config.yaml
num_hidden_layers: 10
hidden_size: 448
num_attention_heads: 7
num_key_value_heads: 1
head_dim: 64
intermediate_size: 1216
vocab_size: 4096
hidden_act: "swiglu"
norm: "rmsnorm"
norm_place: "pre"
norm_eps: 1e-05
positions: "rope"
rope_theta: 100000.0
rope_fraction: 1.0
qk_norm: true
attn_scale: 0.125
bias: "none"
tie_word_embeddings: false
parallel_block: false
init: "normal"
init_std_qkv: 0.0215
init_std_o: 0.0048
init_std_up: 0.0215
init_std_down: 0.00292
init_out_by_depth: true
optimizer: "muon_variant"
learning_rate: 0.00824
beta1: 0.93
weight_decay: 0.0
lr_head: 0.00232
max_grad_norm: 1.0
warmup_steps: 100
schedule: "wsd"
decay_fraction: 0.7
decay_shape: "linear"
final_lr_fraction: 0.1
batch_tokens: [16384, 32768, 65536]
max_seq_len: 1024
doc_mask: true
z_loss: 0.0001
train_tokens: 280400000
max_steps: 8678
dataset: "wikipedia_en"
Each number is 128 + 24 x the weight over its row's rms, rounded and kept within 0 to 255. Layers, rows and columns count from 0. The size above them is the row's rms in percent of the matrix's.

# layer 5 attention output (transposed), 448x448, rms 0.15, rows 22-28,85-92,149-156,213-220,277-284,341-348,405-412, columns 0-111
size [ 97 109 102 106 108  93 105  97  91  98  97  94  97  98  91 108 105  93  99 115 117 112 112 102 103  96 102  96 101  99  98  98  95 108 100  98  95  92  97 100  93 108 107  98  91 101  97  96  99 101  95  98  95 104  90]
[[126 135 143 147  97 129  79 129 144 125 107 133 173 122  94  89 176 148 138 139  98 135 109 155 117 142 140 121 134 112 140 147 126  86 106 113 131 168 116  88 177 148 106 108 136 153 159 110 110 134 153 162 133 150 143 173 117 144 133 133  94 116 133 146 162 117 140  79 120 118 136 125 130 194 141 151 148 152 138  95 139 134 136 147 116 162 116 191 129 119  76 113 129 119 131 104 115 102 105 158 110 143 143 139 141 102 160 126 159 156 135 119]
 [123 122 137  99  93 158 147 155 170 104 133 146 118 170 136 127 127 120 162 150  96  96 137 133 114  89 141 150 196 140 105 109 108 135 135 113 128 158 104 128  85 119 133  98  93 108  86 125 161 162 147 112 148 114 130 123 124 142 138  82 163 171 156 136 104 130 173 117 132 159 113 142 105 176 123 149 136 159 175 133 134 108 163 139 112 104 146 127 127 125 117 120 127 128 100 184 124 156 121 110 123  90 120 118 118 144 157 142 138 160 154 101]
 [ 95 119 114 149 148 128 125 111 148 136 134 104  79 148 147 199 146 116 176 190 135 109 103 132 134 126 144 129 141 129 121 143 128 106 103 178 133 125 125 133 142 105 116 135 104 113 127 150 136 115 106 123 120 166 152 181 116 122  86 128 151 141 152 130 100 135 127 127 104 115 154 104 130 141 169 113  91 111 142  95 144 160 104 135 152 118 165 161 144 163 119 136 100 145 118 130 159 120 120 142 125 118 109 132 155 110 119 109 164 125 158 136]
 [133 100 131 132 106 102 127 122 161  93 156 158 137  96 103 100 106 154 136 128 160 109 103  87 119  74  94 138 117 138 126 100 139 129 102  89 152  92 126 108 137 123 141 139 128 120 122 107 129 120 114 118 125 137 160 118 113 104 146 110 150 135 145 133  99 187 122  98 141 165 109  94 147 131 132 147 101 144 103 113 131 119 184 192 111 127 151 140 119 139 155 120 133 150 124 117  65 144 162 134 141  87 135 112 137 135 153 125 177 124 161 111]
 [122 137 138 101 157 135 109 162 119 125 124 133  95 164 117 154 154 125 141 143 132 130 121 130 112 133 130 124 117  90 148 106  90 116 146 101 107 160 119 144 103 131 140 153 153 157 141 136 123 140 130 174 129 117 126 134 162 134 117 170 124 102  91 113 134 148 159  97 106 122 103 106  93 159 124 120 130  98 166 144 134 148 131 106 147 116 106 125 124 107 170  87 149 130  97 148 148 108 115 109 124 148 113 184 125 141 145 138 130 145 110 157]
 [155  95 100  83 106 117  62 132 115 117 157 126 130 128 122 123 147 125 140 119  73 124 106 121 111 120 139 110 159  97 145 127 101 119 133 130 122 127 108 160 120 152 106 149 126 153 137 136 121 127  97 140 187 131 166 156 134 120 133  88 142 158 154 134 103 138 146 130 109 139 179 125 118 125 100 149 102 173 166 105 132 138 114 124 108 128 131 147 120 145  93 139 103 113  85 159 154 134 147 178 171  89 144  72 116 106 132 119 188 148 128 106]
 [105 105  94 108 109 149 122 114 105 158 122 142 106 170 160 154 133 159 135 136 102 102 138 134 154 157 108 125 125  95 102 101 107  80 117 127 143 141 129 123 130 118 128 123 132 118 110 138 136 148 124  82 218 115 134 183 137  80 119 100 147 143  99 164 106 120 116 164 116 130 149 141 117 145 138 107 137 123 130 131 124 150  76 143 125 140 129 122 154 139 121 170  93 157 127 120 121 149 120 146 147 134 151  93 175 111 133 129 123 177 116 153]
 [135  87 129 141 118 114 146 120 195  81 113 132  65 119 175  96 143 127 165  81 139 142 138 119 108 138 122 134 133 155 118  97 125 185 125 133 120 139 130  85 133 138 161 124 115 161  99 139 174  95 126  98 106 100 172 121 106 102 124 148 137 111 118 125 115 144 101 120 103 139 134 122 133 107 104 133 119 110 168 118 142 164  84 116 129 121 137 135 155 157 167 146 139 132 123 105 105 112 145  97 145 152 132 150 131 131 104 126 187 105 102 116]
 [127 132  78 168 126 153 137 127 118 137 148 101 120 118 129 105 114 170 169 186 118 156 102 128 118  87 149 113 157 140 115 110 150 168 126  99 102 108 129 123 121 113 146  97 112  91 112 154 166 137 104 146 138 111 133 137 123 110 124 147 135 116  80 127 118  75 110 104 108 152 114 120 107 122  83  82 128 120 122 114 103 139 138 115 122 139 110  86  82 151 130 123 150 152 141 104 114 129 144 124 146 155  89 135 132 114 156 120 124 160 149 144]
 [163 124  97 154 111  98 106 143 128 129  94 146  86 101 115 110  93 111 151 121 114 106 104 120 123 139 145 108 103  83 154 158 132 114 167 137 111 100 120 118 154 139 117 141 115 151 118 145 119 155 148 177 178 123 149 122 124  88 164 152 163 112 119 111 161 159 117 100  55 132 136  98 155 113 125 164 124  80 117 144 136 118 109 188  92 166 134 102 106 164 122 105 107 114 153 144 104 126 150 172 109 158 177 125 148 136 134 164 114 117 127 107]
 [166 137 113  93 146  77 127 151 131 102 122 190 150 156 146 111  95 160 153 118 122 130 160 145 131 132 129 108 144 104 115 137 115 140 139 162 146  93 139 155 144 118 177 126 120 132  68 168 131 122 132 107 104 129 104  51  97 116 130 133 105 134 127 167 147 177 152 134  95  82 146 163 137 163 132  66 111 153 104 193 103 142 117 143 137 101 137 131 121 146  92 164 120 151 107 102 108 111 160 101  91 135 172 125 146 134 124 117 154 121 113 138]
 [148 141 131 108 119 110 117 113 150 112 160  96  88 100 145 135 121 172 137 115  91 117 132 140 125 152  84  86 164 115 118 147 132 135  78  81 165 136 143 109 119 164 132 159  89 108 121 107 127  84 139 109 129 117 126 137 119 107 117 152 157 106 112 103 144 101 146 114 108 173 144 149 119 104 154 170 118 110 122 105 139  65 122  77 142 144  92 135 138  91 169 124 115 108 136  83 140 153 115 152 137 134 157 132 144 122  98 124  84 173 135  87]
 [139 121  72 111 121 142 131 121 146 112 145 144 123 156  95 132  79 151 149 116 147 152 173 139  89 142 132 138  91 103 104 123 146 165 112 139 151 117  98 138 136 123 115 123 140 123 121 145 131 142 165  71 118 130 164 149 115 122 133 121 124 179 192 140 132 113 133 124 157 133 103 127 146  75 120  89 160 109 118 126 171 136 114 101  79  77 151 167 143 130 123 132 148 130 136 116  93 108 152 136 115  96  59 150 154 133 100 130 162 116 144 163]
 [ 75 140 152 198 141 134 143  95 109 119 168 167 112  97  98 112 163 149 118 142  73 111 130  87 181 117 144  93 139 114 146 139  96 111 133 154 173 106 115 116  81 129 119 140 150 127 108 118 108 154  97 133 158 124 175 144 142 109 135 122 115 132  96  80 137 131  98 142  87 128 126 168 149 130  99 125 141 116 154 130  97 134  84 145 145 109 121 113  93 104 164 138 130 121 135 117 167 143 159 152 128 130 118 177 171 156 124 133 142 101  99  89]
 [121 130 116 132 124  66 133 133 155 119 128 106 120 132 132 131 114 150 150 120 110 112 117 126 152 157 156  80 144 118 107 142 133 155 100 106  93 107 128 138 112 151 106 145 118 105  93 112 120 121 113 120 143 108 140 139 146 120 136 133 152 111  95 129 131 159 145 162 137 114 112 112 110 105 171 112  73 125  79  97 137 144 141 114 153 125 163 115 100 105 120 124 150  93 128 152 140 137 171 120 142 124 122 156 164 114 116 140 129  88 115 151]
 [120 110 100 134 143 190 105 105 128 135  72 132 139 162 154  89 123 143 129 155  52  81 100 110  93 122  94 100 123 130 141 106 125  89 111 113 112  79 126 143 131 167 131 147 140 158 119  78 119 134 103  94 141 111 107 104 135 140 141 122 156 125  99 141 114 150 132 104  87 159 156 128 111 165 161 148 125 112 127 161 174  95 116 118 128 135  94 158 127  97 138 134 121 124 104 189 129 120 110 142 108 115 127  94  67 138 160 110 118 113 129 149]
 [123 144 174 108 103 131 146 109 183 168 142 143 123  83 133 115 134  82 167 133 152 121 129 146 108 121 109 181  91 139  89 142 149 168 152 120 135 114 138 144 134 146 135 172 135 142 103 137 123 174 136 135 106 131 122 107 121 136 165 112 140 155 149 104 125 133 128 144 112 163 104 155 121  79 104 156 157 133 137 172 105 130 128 152 152 151 141 124 153 158 116 180 115 142 172 169 163 160 124 115 117 122  99 159 166 112 128 152 118 126 141 110]
 [157 168  73 129  82 128 117 116 113 123 145 124 144  79 139 134 132 124 142 134 211 168 171 109 135  95 123 132 109 134 144 116 152 170 134  93 144 164 170 130 114 131 171  90 104 107 118 156 128 168 135 102 105 161 133  96 142 154 122 161 169 138 143 134 131 118 132 145 102 137 103 138 103 141 124  66 153 115 131 148 117 162 144  97 146 116 141 119 167 169 123 103 150 140 111 107 116 121 129 109 116 190 141 179 154 122 118  71 119 172 175 134]
 [149  96 115 112 129 154 175  99 153  93  98 135 120  71 111 123 151 115 109 121 148 128 184 162 129 116  90 145 133 151 123  94 120 100 154 119 117 123 141 166 157 119 100 157 145 121 124 173 110 119 161 151 105  99 168 152 198 113 149 148 139 118 106 142 125 115 142 141 109 155 107 143 124 114  96 137  78 113 120 151 119  91 107 125 136 106  99  85 134 127 127  97 150 136 144 135 147 134 111 132 130 126  95 180 112 144 153 159 150 128  59 150]
 [116 125 111 125 147 108 131 138 107 174  85 160  92 156 109 132 100 108  97 135 153 126 100 114 129  97 152 141 139 149 102 130 121 123 108 136 137 189 115 138 101 124  84 109 161 154 174 115 133 179 122 109 117  97 133 129 141 138 137 134 136 152 190 106 152 126 124 150  96 134 137 101 115 151 151  97 119 107 164 187 117 136 121 133 163 146 127 135 112 154 131 150 104  93 133  77 129 104 119 128  95 130 143  92 126 157  76 116 165 123 160 117]
 [144 107 133 152 116 136  73 150 111 138 143 146 106 111 106 134 108  96 109 178 112 162 118 138 146 141  92 143 107 178 103 138 127 135 147 175 176 156 119 136 104 155 131 166  99 153 110 153 144 148  56 146  84 127 102 119 154 136 149 150 150 109  99 145 140 158 119 134  86 147 157 121 130 107 111 126 123 122 111 162 141 112 177 147 153 102 110 107 117 123  98 123  92 117 128 145 166 158 115 133 166 157 164 185 143 110 111 166  96 110 104 115]
 [175 129 133 116 115 150 132 108 103  90 154  99 119  98 111 163 135 144 136 188 124 137 156 136  80 116 142 132 125 161 147  86 136 147 144 121 144  78 133 139 160  65 108 171  97 102 117 150 126 105  94 170 155 116 106 134 162 159 154 155 149 118 117 127 148 136 129 112 135 125 106 113 112 124 104 102 125  83  98 151 126  70 123 123  93 137 160 151 139 117 104 128 136 125 118 104 121 125 164 139 143 116 121 105 135 133 122 132 140 167 116 132]
 [ 88 118 134 145 141 124 116 157 132 151 100 130 108 145  78 131 104 115 123 120  87 125 112 125  70  99 124 149 146  90 131 136 102 116 137 154 140 157 122 107 113 150 134 134 131 120 149 123 159 126 109 139  79 112 122 169  92 115 119 127 112 111 136 130 131 142 196 132 134 124 144 152 104 178 159 159 141 141 137 141 124  88  81 162 119 143 137 183 123 152 101 124 120 156  92 116  86 118 128 138 117 145 190 109 141 151 120 126  96 133 167 112]
 [101 106 138 117 130  91 146 146  34 141 132 137 157  76 133 124  93 105 167 144 124 151 128 110 147 108 120 134 142  98 120 146 133 112 163 158 163 149 126 143 137 145 157 141 123 156 139  59 151 109 128 118 156 110 126 158 139 157 111 160 125 152 114 126 159 105 110 158  87 153 125 113  84 136 115 118 134 119 127 165  92 100 128 135 121 136 111 153 126 118 166 124 148 131 120 142 182 121 114  99 114 120 134 121 146 148 111 109  78 152  88 127]
 [104 143 144  98 127  94 141 125 175 129  94  63  92 134 120 112 125  99 100 126 154 100 159 134 184 149 118 117 131 116 165 175 124 128 140 135 148 162  66 171  97 130 118  99 130 113 103 148 143 122 163 159 136  83 164 163 133 134 137 100 125 137 162 151 136 123 138 142 126 139 131 104 170 116 158 113 154 167 129 150 130 123 122  90 145  93 119 124 182 166 156 133 120 145  96  92 173  90 103 145 122 147  82 165 124 120 147 124 161 126 102 105]
 [121 133 145 135 117 123 107 124 149 124 111 123 163 121 174 132 120 104 131 115  94 151 113 143 155 105 100 116 118 144 116  87 141 127 110 150 137 164 131 153 187 117 150 140 118 113 104  98 106 178  85 140 147 148 104 151 107  99 137 154 135 186 124 134 108 101 134 146 134 121  94  90 118 112 158 120 113 165 123 101 165 162 104 133 123 129 162 178 137 120 159 119 136 116 143 100 125 127 174 143 138 139 126  95 133  84  99 147 107 144 134 174]
 [104 156 119 113 135 157 132 132 152 128  87 138 128 102 171 127 129 154  97 104 138 142 123  98 153 149  80 116  82 172 146 116 131 108 119 101 130 108 138 112 163 113 123 137 140 188 121 133 117 118 141 137 138  74 127 149 128 112  68 139 137 149 105 110 122 134 122 105 170 165 113 100 161 119  82 154 112 110 126 121 110 198 123 122  91 123  90 105 119 149 159 132 110  96 107 129 116  86 138 146 158 141 116 124  92 130 136 154 136 118 118 113]
 [117 151 145 111 168  93 174 164 117 130 117 113 144 103 117 105 145  89 124 126  85  82 114 106 149 153 132 140  81 144 119 163 116 142 181 169 117 154 125  83 128 103 147 119 156 117 170 105 136 140 151 114 129 131 135 141 127 124 135 180  87 144 162 154 108 121 153 129 143 115 131 162 118 145 131 121  89 140 158 145 117 155  94 153 127 146  94 117 140 139 127 125 127 118 103 168 165 126  91 122 156 145 118  89  99 151  85 156 131  91 118 129]
 [120 155 181  94 125  99 131 106  89 163 129 109 156 126 123 117 133  93 134 137 102  97  99 144 115 132 151  98 144 124 111 108 111 123 173 112 120 109 111 113 156 130 141 145 179 142 135 140  95 138 155 109 151 160 103 134 162  71 133 124 127 139 146 102 100 184 110 145 128 111 155 138 130 129  90  71 147 169 113 102 114 163 140 153 154 136 166 126 112 119 119 122 107 110 139 158 114 134 155 138 131 120 169 129 118 100  98 131 147 113 131 142]
 [195 132 121 127 138  90 163 135 111  62 114 146 123 183 117 135 134 149 133 111 165  92 102 117  86  70 152 162 144 130 148 131 157 155  91 127 139 136 150  95 142 145 155 123 130 166 135 147 118 120 123 121 131 134 132 100 107 128 105 144 164  80  81 133 143 157 129 113 140 138 127 116 112 126 137 128 115  90  61  96 134  59 164 110 129 143 118  97 132 170 110 104 134 171 163 121 152 177 105 137  80 162 148 116 113 127 147 145  94 120 134 155]
 [132 145 162 132 113 181 107 124 148 136 148 137 116  94 107  99 120 118 112  99 120  92 182  94 124  87 139 104 111 116 130 103 142  88 130 111  97 108  90 150 142 133 153  86  96 129 124 164 128 112 139 149  83 140 151 120 133 127 103 103 118 132 124  88 173 129 141  75 128 176  91 152 110 168  99 167 147 148 143 160 136 130 162 133 100 131  87 155 140  97 135  96 125 103 132 123 124 155 113 132 154 155 150 112  84 125 123 138 152 123 107 130]
 [127 118 126 103 148 109 132 107 115 100 121  89 111 143 128 101 104 128  70 147 126  93 121 147  72 139 120 142 134 139 130 115 139 163 103 128 124 134 157 125 131 124 130 151 111 122 132 136 146 152  92 141 149 122 112 173 119 119 146 125 112 115 158 124 126 110 129 145 111  72 111 151 139 156 100 131 155 153 134 123  93 193 160 129 155  97 161 122 124 139 113 143 166 149 123 107 140 120 130 105 153 124 136 122  98 139 116 147 117  99 151 155]
 [ 87 135 110 174 143 158  92 177 144 131 159 130 145 175 119 119 129 112  95  96  73  94 187 191 121 136 133 151 155 164 126 107 107 144 166 114 105  97 116 135 135 129 108 136 128 141 156 117  76  94 121 103 106 133  56 146 124 118 117 137 141 117 133 124 157 151 182 117 114 146 151 169 135  97 141 141 123 149 128 146 147 141 133 129 139 104  94 179 134  69 143 127 120  66 127 141 127 118 117 120 156 126 175 112 159 118 129 119 106  95 137 128]
 [132  88 127 127 116 137 120 108 112 113 128 143 115 129 126 167 119 153 154 144 110 145 147 121 159 132 110 107  75 174 103 121 109 111 116 139 132 129 119 123 121 117 123 106 160  98 127 128 150  97 146 127 112 182 145 145 146 127 128 101 113 130 171 137 116 172  60 159 148 109 148 131 115  98 153 130  71 142  95 127 133  63 104 162 137 103 113 141 141 162 140 116 117 151 167 137 118 155 117 115 132 147 115 173  80 163 114 150 127  98 133 122]
 [ 69  93 143 153 140 122 127 127 109 129 124 126 108 131 140 122 102 126 144 125  91 127 132 114 152 143  97 161  92 122  95 131 127 122 117 129 136  77 110 135  91 108 112 120 128 153 128  72 129 134 125 164 142 135 132 145 168 186 118 113 136  95 132 113 142 101  92 109 110 133 152  88 171 122 186 143 168 125 104  89 146 152  88 101  98 178 124 119 144 130 129 126 171 103 154 117 102 154 106 122 143 123 179 135 172 155 111  87 136  82 140 133]
 [113 101 108  99 151 130 157 143 168 128 108 102 124 158 115 122 114 109 123 119 125 126 112 145 150 156 152 127 100 115 108 104 136 135 142 122 126 139 145 130  91  89  92 120 124 122 149 126 156 151 120 106 122 131 120 126 107 125 119  81 119 134 147 169 124 107 129 159 163 128 110 129 127 135 142 124 108 128 136 101 158 156  94 133 119 110 132 102 206 165 158 122  96 152 103 137 125 123 163 108 173 117 113 149 108 139 156 150  96 124 119 138]
 [122 180 132 120 136  42  96  97 120 111 131 146 180 136 132 128  87 115  72 116 160  99 139 107 135 158 140 115 137 146 107 184 171 163 138 152 133 139 129 203 138 152 122  88 109 113 133 144  71 113 111 119 135 130 137 120 118 134 114 122 138 138 118 118 128 126 177 122 135 125 165 135 108 157 161 115 124 132  91 153 145  85 139 111 167 140 141 157 140 165 127 118 111 124  89 113 147 153 136 109 117 153 150  98 130 150 159  89 148 134 138 135]
 [152 112  95 141 122 165  90 131 162 145 149 117  50 124 137 123 132 133 124  97 121 111 149  96 107 135  91 119  96  59 161 123 140 142 117  69 141  65 144  91 105 135 113 153 104  95 118 102 147 125 117 121 108  86  98  99 136 124 131 106 131 134 110 139 113 126 114 139 129 110 143 149 116 133 139 129  84 111 106 145 156 175 173 168 137 115 108 108  96 149 120 119 135 105 151 102 130 130 105 157 112 133  75 164 105 148 127 125 109 106 116  88]
 [136  88 153 122 102 130 126 106 141 104 104 168 184 120 159 158 138 149 118 128 117 131 148 124 131 106 121 133 130 141 148 109 143 168 137 125 164 137 142 148 154 147 156 136  95 152 192 127 123 124 152 128 114 153  89 116 110 158 106 110 129 151 197 164 138 110  91  85 116 104 112  99 143 160 160  88 161 139 146 161 135 107 134 118 124 132 133 135 158 137 127 105 124 166 161 135 156 109 124 107 119 138 120 138 137 102 121 132 116  94 145 111]
 [ 98 157 113 147 109 150  75 106 138 193 108 127 176  82 171 140  95 108 120 112 152 152 138 126 135 122 125  91 127 134  94 140 135 140 147 132 145 117 120 114 134 108 106 142 170  89 115 103  78 123  99 124 107 145  94 136 163 125 174 138 139 137 186 167 135 126 128 117 138 133 113  90 161 169 140 188 115 102 145 122  87  82 163 152 136 142 128 121 135 153  98 110 126  98 147 146 105 142  95 124 114  89 153 112  87 125 166 141  73 141 130 107]
 [217 163  97 159 122 123 131 123 107 143 129 176 106 139 138 121 152  92 151 128 122 126 164 137 103 155 139 150 114 123 147 138 144  89 111 102 134  97 174 132 118 122 130 173 163 134 126 111 101 190 128 112  84 133 123 156 145 118 125 108 158  88 144 126 125 142 132 167 164  99  89 151 118 117 124 148  91 156 127  92  94 183 126 127 140 133 104 137 116 112 185 149 142 148  96 118 120 131  93 100 141 129 136 127 100  91 172 124 144  75 137 123]
 [121 118 117 146 148  88 150 128 141 181 164 136 110 154 100 142 135 141  77 147 116 159 155 137 155  98 105 134 145 127  96 110 134 101  92 113 116 144 132 116 126  95 133 154 150 148 136 133 146 178 125  85 106 107 105  80 104 187 112 110 121 131 157 135 146 116 119 161 181  93 118 167 119 189 129 113 121 124 110 146 129 137 139 102 178 102 106 132 132 135 160 183 153  96 105 147 135 108 102 140 122 166 125 125 105 139 122 106 125 112 136 123]
 [ 89 121 140 130  89 180 123 125 135 144 156 108 174 122 135 117 161 105 118 126 116 117 159 105 138  91 146 111 106 151 120 157 103 146 149  99 138 133 129  79  91 139  87 123 164 121 134 164 111 126 146  93 168 116 121 129 122 109 154 162 163 131 119 106 144 106 177 104 119 107  97 104 102 157 137 169 144 162 113 134 147 134 160 156 140 118 108 126 127  76 107 155 121 102 126 147 177 122 158 109 149 154  80  95 143 107 116 151  81 123 116 133]
 [149 131 110 166  80 115 166 138 110 120 143 104 122 139 152 146 119 124  87 108 130 127 116 113  98  93 131 122 127 111 152  99  94 131  82 132  93 144  91  94  97  79  95 120 153 114 125 155 109  85 117 108 186 156 169 162 176 111 133 176 155 117 164 128  84 148 144 125 159  87 141 114 149 121 138 110 117 144 122 138  57 148  95 151 138 160 122 147 151 127 131 166 143 101 132 149 136  73 127 143 107 140  98 174 139 144 140 124 128 150 129 132]
 [123  91 122 155 117 111 144 138 113 118 132 141 124  92 153 124 151 160 105 117 115 120 133 190 136  99  95 121 107 147 177 130 123 102 170 134 112 114 160 121 127  96  80 145 137 147 143 115 141  72 141 146 108 117 105 119 124 140 113 168 144 134 136 162 134 146 122 109  85 149  62 134 125 133 107 140 104 147 141 142 102  82 115  98 125 162 108 119  96 132 118 144 154 138 156 155 103 133 116 125 151 128 125 135 128 120 133 128 157 141 128 141]
 [161 104 160  97 115 124 184 151 134 141 134 141 180 115 147 153 114 107 171 143 184 155 135 139 116 116 180 125 120 128 159  96 105 134 100 108 106 130 127 169 125 122 201 161 139 111  74 152 116 117 137 123  93 111 141 165 133 131 100  87  99 101 148 107 139 137 111 153 144 132 100 116 141 112 143 139 150 146 140 125 117 171 131  88 154 110 187 147 154 175 128 125  90 120 120 152 121 154 130  85 136 117 121 120  99  92  79 128 168 129 119 132]
 [135 122 149 120 126 140 110 113  96 188 127 126 171 151 128 118 141 127  95 133 117 129 163 158 125  77 104 165 124 109 128 138 113 120 184 178 120 148 164 125 137  80 116 163 173 163 137 141 135 164 156 181 150 160  91 124 137 121 160 167 116 142  92 152 125 132 156 107 118 154 156 139 130 107 119 120  95 170 124 144 120 137 138  89  94 118 112 134 125 111 132 166 115 140  98 128 135 109 124 124 130 132 120 149 166 135 110 103 141 143 139 108]
 [124 135 148 102 134 116 151 129 139 131 148 153 116  94 129 131 110 118  74 130 146 104 144 122 145 112 169 127  88 143 144 123 143 108  96  98 104 115 139 146 161 175 167 120 122 122 128 114 121 159  91 169 135 161 133  85 129 122 133 135 134 135 112 135 120 129 155 102 116  94 183 107 106  95 161 109 138 104 114 100 130 115 167 141 157 116 135 139 169 127 137  88 110 116  95 140 142 148 131 117 111 120 129 123 125 181 147 111 114  95 138 134]
 [143  98 130 122 143 130 122  98 121 122 143 124 120 105 143 115 124 136 125 105 116 151  71 120 163 152 104 107  95 112 108 114 168 142 148 134 122  96 157 129 134 111  93 156 149 146 144 112 111 102 161 121 129 159 121 139 129 117 128 130  67 171 145 148 129  82 116 125 186 125 128 129 157  71 110 155 121 154 133 129 159 164 102 135  82 144  93 135 141 119 149 146 139 149 156 183 112 120 147 109 170 126 115 147 124 136 104 118  98 122 127 141]
 [144 155 135 145 151  90 184 126 123 100 133 129  90 125 119 121 159 150  93 161 151 128 105 149 121 145  83  96 106 103 153 156 126 136 124 102 138 112 177 110  92 151 134 136  87 112 117 135 156 104 169 108 116 138 117 102  82 105 122 150 120  98  97 149  62 144 100 114 142 148 122 115 141 131 134  93 134 133 132 117 124 149 169  97 120 116 149 109 127  97  90 154 114  86 143  90 107  76 137  74 135  85 137 154 112 134 147 129 127 137 178 121]
 [132  92 168 129 164 114 144 160 138 123  85  82  91 144  99 156 105 145 145 198 133 154 125 170 143 163 156  98 135 125 149  84 114 105 134 116  95 172  83 141 130 132  80 142 145  80 151 141 119 126 101 132 111 115 161 136 174 138 159 104 158 138  95 179 141 114 124 158 121 125 115 118  87 149  95 144 128 139 145 150 128  98 126  87 189 123 136 126 128 106 117 120 136 122 155 146 147 151 125 141 127 130 125 148 114 104 113 148 161 141  75 147]
 [100  95 119 150 105 150 174 114  92 152 142 115 108 140 105 135 186 130  75 143 129 152 111  85 156 120 159 133 180  97 156 120 139  87 181 130 123 192 106 153 168 128 175 110 125 125 118 144 117 128 180 153  92 149 119 132 173 133 120  95 145 124 165 130 131 167 109 146 109 114 129 130 148 118 103 141 106 143 113 154  86 133 115  96 139  58 127 128 143 190 108 129  98 158 128 150 135 124 114 101 119 103 122 131 107 126 143 115 156 115 144  83]
 [118 113 146 109 111 118 135 130 120 120  87 114 153 146 137  92 149 141 133 137 124 127 121 135 132 146 161 118 130 177 129 134 150  85 140 167 100 203 114 127 115 148 129 110 115 117 150 117 111 109  86 135  82 154  96  83 160 138 124 154 168 144 167 108 102 151 137 116 110 147  93 128 124 154 112 136 122 113 120 150  99  57 145 146 140 162 115 129 140 103 136 118 152 152 133 174 131 101  72 153 122 149 145 149 151 124 129 136  86 154 132 160]
 [118 129 113 150  88 152 120 152 143 107 133 124 123 110 114 146 126 106 118 118 156 139 109 146  94 178 132 134 120 152 129 111 136 165 117  69  96  51 128 123 148 119 174 145 119 105 121 144 127  99 138  91  93 156 111 123 182 120 142 102 191 107 136 126 110 132 133 120 172 115 131 110 148 107 154 125 103  86 130 161 116 158 102 154 120 118 128 155 127  82 140 119 134 178 168 158  95  95 126 106 102 120  90 122 141 166 156 127 136 116 138 138]
 [185 153 120 129 120  98 165 104 126 100 101 168 150 133 115 111 147  97 136 157  92  95 130 154 124  65  91 140 100 125 115 124 112  86 128 157 151 119 107  94 128 149 157 141 146  97 123 141 140 146  76 112  85 131 123 118 141 116 151 138 132 149 134 109 122 153 160 147 124 105 135 114 121 161 156  96 147 135 154 165 115 108 175 117 119 131 106 128 148 131 106 108 119 144 146 170 175  99 167 127 127 122  84 114 142 151 134 126 108 104 180 132]]
# layer 5 attention value, 64x448, rms 0.17, rows 22-28, columns 0-111
size [ 97  95  98 101 101 100 106]
[[155 148 133 134 131 165 118  89 107  86 145 109 131 117 166 139 144 138 134 124 151 138  67 111  71 134 170 107 151 123 150 111 135 103 121 118 141 116  90 116 131 130 114 147 152 100 156  99 119 162 104 108 125 142  99 130 192 149 124 156 113 133  86  93  95 100 166  82  99 138  88 128 156 163 140 120 118 132 176 130 132 110 118 115  84 125 138 125 130 142 155  81 148 156 113 112 109 143 140 142 130 129 168 145 136 118 144 123 160 128 147 124]
 [140 147 114 127 184 142 138 133 145 176  98 128 165 124 134 129 143 121 159 107 136  98 140 122 102 125 122 137 142 138  95 125 130  56 114 140 125 149 105 117 153 124 126 106 134  86 137 133 160 157  97 106 128  92 135 164 142 157 121  88 122 122 110 156 100 117 123 136 155  96 133 188 122 152 101  87 169 123 161 133 134  93 129 108 161 141 124 141 109 162 116 146 168 138 102 119 131 101 137 155 127 139 147 112 140 120 143 113 146 116 142 108]
 [139 147 132 123  65 155 144 114 135 148 157  79 119 120 152  98 194 117 121 132 148 101 141 105 134  94 112 131 128 207 135 133 111 156 100 128 110 175 138 133 125 130  84 103 106 118 148 175 114 100 144 114  86 104 109 119 103 137 104 103 131 161 112 106  69 136 142 120 108 147 157 118 167 118 143 154 124 126 174  87 132 162 135 120  75 146 109 147 157 126 140 119 103  93 161 123 150  95 151 134 146 115 134 110 173 140 185 117  90 158 126 143]
 [168 142 174 118 126 122 128 104 120 143 124 146 119 102 198 121  93 156 130 126  98 146 128 127 104 110 106 112 120 141 147 138  82 100 134 153 122 132 100 104 143 164 132 150 149 133 141 120 139 132  80 170 194 110 152 103 122 139 123 131 164 167 130 118 127 141 103 142 151 103 149 169 156 129  89 148 115 177 161 159 113 153 134 207 152 133 160 164 151 126 117 105 188 123 116 100 180 117 137 140 152 113 150 158 148 106 119 125 136 139 166 145]
 [118 149 112 104 120  98 142 105 148 139 158 152 116 119 125 176 106 159 160 132 111 126 152 152 110 116 115 126 161 149 133 121 104 103 148 123 149 113 110  93 113 121 133 152 122 132 152 123 188  84 119 141 113 125 132 139 166 144 107 135 134 101 118 165 146 120 138  92 121 155 125 131 103 152 126 174 167 129 167 149  86 168 140 120 177 164 158 153 111 126 156 123 125 137 112 145 138 133 160 111 128  83 122 128 126 145 115 158 129 135 126 132]
 [134 118 115 114 151  84 119 160  95 131 108 111 167 147 101 106 166 145 152 104 159 136 104  99 117 144 172  94 132 116 143 103 129 175 167 150 151 173 125 136 111  94 145 114 155  81 124 132 109  97 157  95 173 107 112 129 114 124 126 142 123 108 132 135  95 156 115 117 153 135 139 124 132 140 170 159 147 133 110 130 129 121 162 102 129 126 147 142 161 113 155 141 130 143 122 143 106 140 126 132 140 158 173 124 129  88 110 138 109 121 131 145]
 [133 130 158 104 135 114 148 173  78 111 117 107 106 147 143 102 104 121 148  79 110 131 125 171 122 131 116  97 145 120 117 146  94 146 131 119 107 138 137 151 124 140 126  82 138 129 131 117 117 156  90 143 109 118 115 143  99  95 166 158  99 109 106 122 134 129 165 125 125 147 136 131 115 100  64 140 122 131 164 113 163 125 170 160 136 102 125 124 122 126 143 169 106 139  91  86  91 153 135 120 117 144 138 132 115 182 130  90 147 149 140 120]]